Weights of a small transformer language model: normalized queries and keys.
Each number is 128 + 32 x the weight over the matrix's rms, rounded and kept within 0 to 255. Layers, rows and columns count from 0. Numbers have three digits each.

# v: layer 8 attention value, 256x256, rms 0.0674, rows 50-63, columns 128-255
# o: layer 8 attention output (transposed), 256x256, rms 0.117, rows 50-63, columns 128-255
# q: layer 8 attention query, 256x256, rms 0.0659, rows 64-74, columns 128-255
# k: layer 8 attention key, 256x256, rms 0.065, rows 64-73, columns 128-255
v50:134099114120146140141134150142099173093108097106084124137098194126109179128101122170136161150143122144134138154098121145119150158098111109154119065126139152144155109066154130144146124149150163136144128155132101156101152159158081061179133188169075143128127074094100121135207090147148155120198089136102126141161098094121123129102100166096125147119129194133140105103077201086160137115121
o50:084088135130060124103146092140142135124149134154134085088152168156112110131123130187129093123134147101131133103110174114143137071151082121154118155144103094169100170182108132040171133128132061152124096118128115100083072130089104110196155142175100116131153137110154116148125129207104140136180101099149170134090160129173103145096125139160101105133113099135099129142142116093103106151132
v51:054194145115151118130146130068133107106112098122095162088087085126169147136190096110170106048179137118154200120107077165130133126126137105131147138123138153084043128142179103133119127144133111136114074123101098095143135072104113134199148121196151115090139142106137101106155079094134144129127100158101103095167079147135070098060150161126142117095083163131134123116129158152134096089142
o51:140101141150137120125084082184136113146088145142100158119105172102140143135123098129115141108118126149175119115167132113119198141129110118144170125122104121105138119179146118116131156166121123120080142114164115108178070131117074070111200147101200133177188125110115107159124096182094153143111143140090126107121101077098146119113123180187111195132066149180145156123072145107058156112087
v52:140138163118103124069133147133102133047141127099130091137146070135124145076173082078098120109123167123125106110087114134102104114088144095129106110134110102114154098150092150072167211098134144166110180128119181134136133163140151123111117125107124164150091101133158190123152175096170107139117102140173110114117161133140087129148140132115120173177125130067136129131157116157129121158118
o52:186144158095146098191147114164132150085119155119114084077101117077109165079140099143150122097163152112090129162113132143100136163107091088144119115087130092154106110085115084130152156142126221053104122137159175099149113132156138158133165113118110089116135122127108114122131165154179169137070125112099143086156103112183099134127093095125230123147086101131097130108145159116150126113114
v53:168102182129154084141108142114143092129118129107119146151185075058138173132106086089134153173132129121102118148157125097086207167103134143161159145120137128098112122121115036151154143099135061113167122084121129119157094129143087128098109114147146118055183144122120160151188123125147142170082129096109098126161151073087107151117107149119136068116099128101087143146129167117147143143117
o53:070149167156155104253119118115141151100113130122114106141154134123139066111146127074136186128087114133123146094110127128123104175070102110112137160142109176107112136146075143108161156067186086134130138061146083112174131148134142139125114104188150158147154139147183188105122124132066126137116061151120141112134130136214165125096102109134117195076156148162155101097142123148153071096127
v54:148116120126131100095114137137132076065100116144137133199136102130084128138108105080148185141123143133094139109082104094128131101130131163087115143080122099105094148157128147104123115122124094085153175148116148167130160087117122111118144177132123129128079174128163136139126156175150124078093135156171158095162111136169123091081138092142147126101183169084212110137110134103147166121161
o54:132082137135120105179128160143121123083044111182118104143115134107135102087083126104163045131145135123114158152091135138121183116125128170172132125113113118126087118075105104106113114090135143132140179109151119115138200122194148107111194114097113110148125135166132102132123138125138143152104102083085106130157131148124135179180173127125132082134115152163165164142156106125126157148143
v55:157079132073078137151113124116072122172170115141112184097129099063129105164134084108180141128086109119130135109146091119115151180106107109115156102110116121130157135124119096197104167120090112117114097140138115185099138162130179175092122097128146079169117107168095133130103119120085145121143149135090099180143089094141128186105135146170120115113117112120135064131152111110147161158120
o55:151133158100090135106149169076164131117130073116112178125139120179162156139120124108095144122162136105154130108151132103094141101128113068135093119147082149148113142084107087114133136128113088146129133088145165129105167104102092179124069145114131155129095162122130155125149144133172064109173127128102121160094138052144131109140120187176160114151075162161122126131135094126130117085160
v56:128160114142064138151176108138121115172155162155063130105108162137108164137149150103206119103126207182089212079160084127149096127125059108139087146078126075083120160132142146181097138139072152082123117144158096154176142093169123153127114153078147079098135100122142121118125141137183105094130141088090092111119135162147120112051122096197119122126141196123096138189149133090171104139125
o56:102165145156142151161119116165157126150166081087116106141124117159147133111197134100143130143134114088116178079129111088099110126130181099134152133074082137152123155096091107083114134090086132150105121095147106150165136099223096183045099161142127091111128142081140137149089174131158064123115149122117099118156156141139153118116158082185130130125075110124119146127182153100125133133137
v57:110129160164098125113147124100154174113070148132113081132089152170143138183079192126146069081074117151102167130125135139154045125090047095109177090159133120141130138113099145127112093115125112188151191137087113146108154092126132172118110137105118072095180112159079166046101104199155162137111101114138170134129125154112109137152159137096171158076082163127097129110104139088176086128171
o57:084104163127103145117144107158114115154110105062138132162126127180110102142132200091155105142109075155092164134149179139124144164106085142112089122116086126082136121160093039135096188144168150164135119151130129184116108116128069108151154110091145186188114114152066124141127174120157132132151111124159165172053142124125093153138120119123177116102105129102156179132141097144156099155149
v58:108090130129149092119165120099098159088113152081130115140121141150165128161117176114099128087118087050103133124118108074079090120130129140117116114185124098189141163192113200095119168145129219180147093109117130134101114124120136122099146138146095160144159141178119104127070094150148132166121144131115157095131105110122152128141108114089102119146133103107155151107119144113123109149169
o58:110128124143176114147154145103107122165143123114179158127103104115101179165164133144117127141207080121093113175086083085122141166126116091056136184169111070111139143161117140124088072121140153082103097138113191115153104142129082126177108155116146136138097123118179109117143105126148092161109073140136193122110115116122102162107142053150110132133116099109163164166123100140081170073138
v59:162144181134073156116116092169139096118107106127130160104111137108136106142115133111092133119090188112137126137095131084123159130133140086095145120137084111073096122130114149074130117072114103192158122133173148105179082110091127170113175193146081146123091142132206205132217148046123117115119068125221131087165115101131133126076171085114138151138118110160123087136118140138088136106126
o59:138132120144104131105145110138106138078094150154121086092117109084130098117126139102178107112113151108118107141051183130181101157089184108189141148094111127093117143137160137109153089085113133123159127155094124134088159085141114135179132160160134133148164191139150160109126124200076181153168134144157136167166160069093116120103180127071109131139127124070134099123106139097141180069146
v60:165097179075135087105089116131117104141111141109165105133114151140129130144192113064126096099134136117152120144125156128153103137099131160138113196128141120153097072158179111114133110141102125137145110127141161082104082127127156137117133152158120150177116102098163128119175122114119118185109073147117137053181133122139127078135097129135151114142103140196129084166144129150047167122160
o60:112142123043112116153092134133158142133139134132117082109149124184124161170167182171097104148119128101118116125105140197165097140158070152107160158139136111189105149113082128093168110075146141128159091112138151124113098145170098083112154160138179117111110118128157158166105104099144110193122154146114153095143118184105133179144104135121063173148131112136145111112114105097113053087123
v61:142166138104109110094147136147156116121134130133102099128101175096167179104169172103154130102110124068135081137109146079124150085124067161148161188143114162128173094177156138167096144144097084191196129114124097204127145155128123097174178140122103133143093155118165122109176118121145175097150144180120184093128153109076131142145165139110111082148157076132070170199116132183055111094118
o61:109144136122149162101152118085145119171123176125128172088075148137146102099186117116186188093105149152136136203124192129124125103135123136118147148159127100129176142104085138045138141215105144164119183169130115174178104081068133141156108113122084088156141115130150132183182109142142128137147115175144114059123162110093129089141130090092158144111182113140123057174134124105050083139154
v62:156074128147131147110103117162136149088142117109138112112148124078133137126169098076100129114113138086147056182127156126200086130139102136116130178138134126135168163135141110103113167147165189108182120167152114135111110162131123107121167140122122153135088167087174124164089143145158146121099100147096184106060138162089139086056104109146090076127100174145137089092157114101140128091126
o62:121151127134115173143132092087103149148157136095138122125201146076113161140112105135087084144095144181145133194103100138165099137147119097140135107129112130127145141090144131163143128129116130126139191126106161173115132151128086175067099125156174098154121137132137127100131136115080105173157115171111093085182133150106141124171109139145139133140145119157126141109113159107145138087094
v63:126140114087136113119061094116105148167104111081166116163124132152088109100123203076149119087139100147057145119118126082098095105079181119130135107133090111132150171187054134153097127153156140075109132111135163138130133145165131142139111163162122136168156151107156113154114150110148119063141148116121152112164103127111136167098168070087153103121148152163127113138167076130166136070193
o63:097121117190091130189062137159180145136122083129107081136129149140170115150085121078113098100171100158150164157167127117139133105180180118089116193152076069124146160157128120077097154146113163102127113118109134133135092059137079169166106090133144169129116144104173139158104122154071065139158155061081150052177093093143172158117118084096094091109134131079114084162082155141128174145121
q64:097114114161086050118142127153120064175151140202105086144168116105082104126160144101086156099149119152164099134109147161136155121138131119152129124138112143152104158139137112110154160102062153114129111128150101096142139101114160152095081144187165126097140151180192121089090132168130074109101124129135111113087121093119168100129106091076164149098109131098151119096215145147096126113146
k64:114095086121188115113130149171130158112062174158124163106149112003125146111169120118089135152125067145096204126095170181143139112088081121120132166166188117131125188155109148153182139102126133120170164128165117125154001094103087057112174094076131155140119091128135136127170129116114120151143073150085129173111122101158103097110091162163074108116099094092208128166167145130141101131179
q65:090148107137147142138163136108133187120154073130096120123097082196160163112125098119131158119119159136141153108082151158097112123145088107079115178141066137108055144162108130130094114126106117140132128113160164138091156096159106129155122096142104120126100171123117089141082107152085099087119061150142117122157093114131102116077134170159116088147101108141084160137123174151146132166135
k65:119144081140131135160110080132150161154156083127137162105074166166130161127102139088149084166131150123136184112151114074155070125090109118107149132131135090116182121109123118108069111132145149159201086143120161178149102126174124153096088098177153126151088254153103157154162092173125175082114095106190142189160203128170141091106107165140150135097134129145176115090143119134083129151115
q66:120094111111118201162108170166112191116131109104119102121194106071087103092155120098112114101186173181109150093101115195101111149114137131148128100129152122147105126149119136133087102108099149141104097135120088116082137142168151151162193132101143088178109152116118146118122110162090099138172142104153186188116124135074098130140068146114155098134090159142120133159147140157102174146182
k66:103152132165161129053104158124162168200140102082049128138172102120067150138127079135181134132143125121110100127158107111142100136094122147112112154203086139140125115120156095197161145088138080110175132144130129100112006093134141188143132104047109126204201104135120119146092106109111133135080144137188081127141140109118186143108185147169101068070133066086120129125160131175166139117139
q67:131081146136121154162088146141151122128060075096162117144175130142094114188190146104140144119092127082151133115115149136126054124113036126141128157074169108142165108088088142180139170114147170130151102154159109097129095108134087134117131112136127154158066096092135079142122165107117130134097102113124136124075181141107109177127138166111115104140175167150156138122124150123135142103077
k67:130148144163115115111080088123134098151109126104122137090147144131105146161118090131124124120127122163120151137112094152157125173125133195163107132126126092162142147126145148164153172093133083110122154126132160119086094115123128123155177100069097101095117091047160127114079135121128126144098181136116143130140123116127129131137169128147136111103196120080114099144135128170095120121139
q68:109142150099113077093201051149112084137095119194131071139158157100067068137129172084077169095082166074123130103176116142099120152108205150165143152084124141164099132104153091140114088149174100192146147076194130065161162117138103155121124118137110116115145060119179136093207171139086098126108158138091108150132129117127162147183151136141141124096142162084131049104075074023072066130161
k68:151094115195108195148106136094146116123118134102115055147099040185112068099203184111069154194115081166123138208121098095137113206153147052177157192113146174082128101129085130177131239138096103108149149117125140166168126122147104168166143158128121164109139075141177154110144131163126102154141065180134193192158084150135131116113090151179173112147142134120117085079164075151170115127129
q69:096097155166158171179121177145146165094153134143139111151159119117136115154100090104138125177139161166097141143089171103149125124184118159133146101104130086102084158162085147105114123115054129156167160137145072123079138130104136123119110183106121162149162089117122167118148127118137130064152139149137124106133125126096139120079114112144110142116147114124147165111127099198183129116139
k69:085141111120095069149118065157148198134128140125136127081112177158081141102122108179119137079152123093161195113130134085107183135125157143082115136138156082141099066033073097112142134165121136124099123164111107135098119095074134155147095115082088132129156145151097095146124126128122101120118134103135128168105103106140140145100188132141115131059126122138183151112122078156137134149131
q70:179185146118107081092141087129089123135122114084108145136125095127154150115094123097153085150113135155112078180146154131083086158089148112094193104141104098096129119094146170152075114118081110129166125132094101105135131135140167117145157121122105167102141111136177100128186129084122080057126136164126135143106099079108135160076106081090169134058100136104162110130147123107136128116118
k70:143171090136155109109147091104104128135047104169061129128164070119083080144203117156081103108136077141117189109097160152098179131154093134115078168176163128141087174070056121119113165178134164118134142151151073120122097079127149210140157085103127185151199117126146069173159116173126107130182173119127099210096147103121133158162124146200183162108131132085133102083159081129115135065080
q71:103158130083171142110178099133072110120133055152122102083141144111130179109158118129130168152079124120105101083158113114167099121102181139081136115112125152093181153113134152153136102134137164140126167137099120128094167123164138201158141126137084107132077117146106125181119120133151139175084089163139092099171129123126125123137130128171106163149126129167111049143152129073137114130135
k71:087144145123123135100163109139132086136117067174095162142151170134118131150132140123152127173133177114117119160142117081084146139077115153175213111140105134162204131171151167135108148111052116132156127127203137135093145187186132076126132178148083078136178153143184112145154078146167099169181143115147092104138118162120129100128129159138176133210184123099116106150139126152096129109110
q72:144172137142115169094106140144135084143158157086146118117070075084126137091109137130091156097118126107144139157130146101138102131098126140126124171165116118123100150103147159153152156148105123130093150140078122125144168074079169096173127199131135113127109066136104121110096122098153186111086137080149062129131106170110146097106185127108155109074094103116122148108117102107138139136134
k72:110132119098115125164145182066163128154077180097140136083126124139070129139179154104148103118119131131141182101117126156114140123119182074105071093096140196170133082048072105170142124132140147109140104172159132132154104102052142168189138177158123087119105141124115131112133144122164086091101120103151161211118146151107143134134128174130128172120197131147080180074183106106116142095164
q73:107132131103142137124111086078150153108128193192151099139150153165159087087067118184121118142150124124141132122122087133167126124140126126129162106128169106124086100064111098130093157124110101112187109139133098176117103095157119147103120082145169163154149120155080111138127095066134107170109054089122141109135151123119102186127167168123136127130088104095093115146124141139192108136164
k73:113124154158085105168196101136133114090118127148119088170176126115164114099116140112155086104109135126153135149069092119066186137156133114133119097110132120124126113148095177144184137132139113094132144117125132171105125124120118135123174127181128103137138112155092152172122125135132102114182141153105180078150179095132103125149101094135170191181118103143133133123128147149097153155158
q74:175141134109124148123122133156127155107123159100148145153223124150163127149134172092136146148080091118127091125121116116113112070071122162138130126126101125098122119134134129128136065122160138142126113148140177121161161095100094113139225157131153115106189101097101116079149112137109144100143101094100197113146131078119086113100087120075140132148114135152133116116148164039136130153114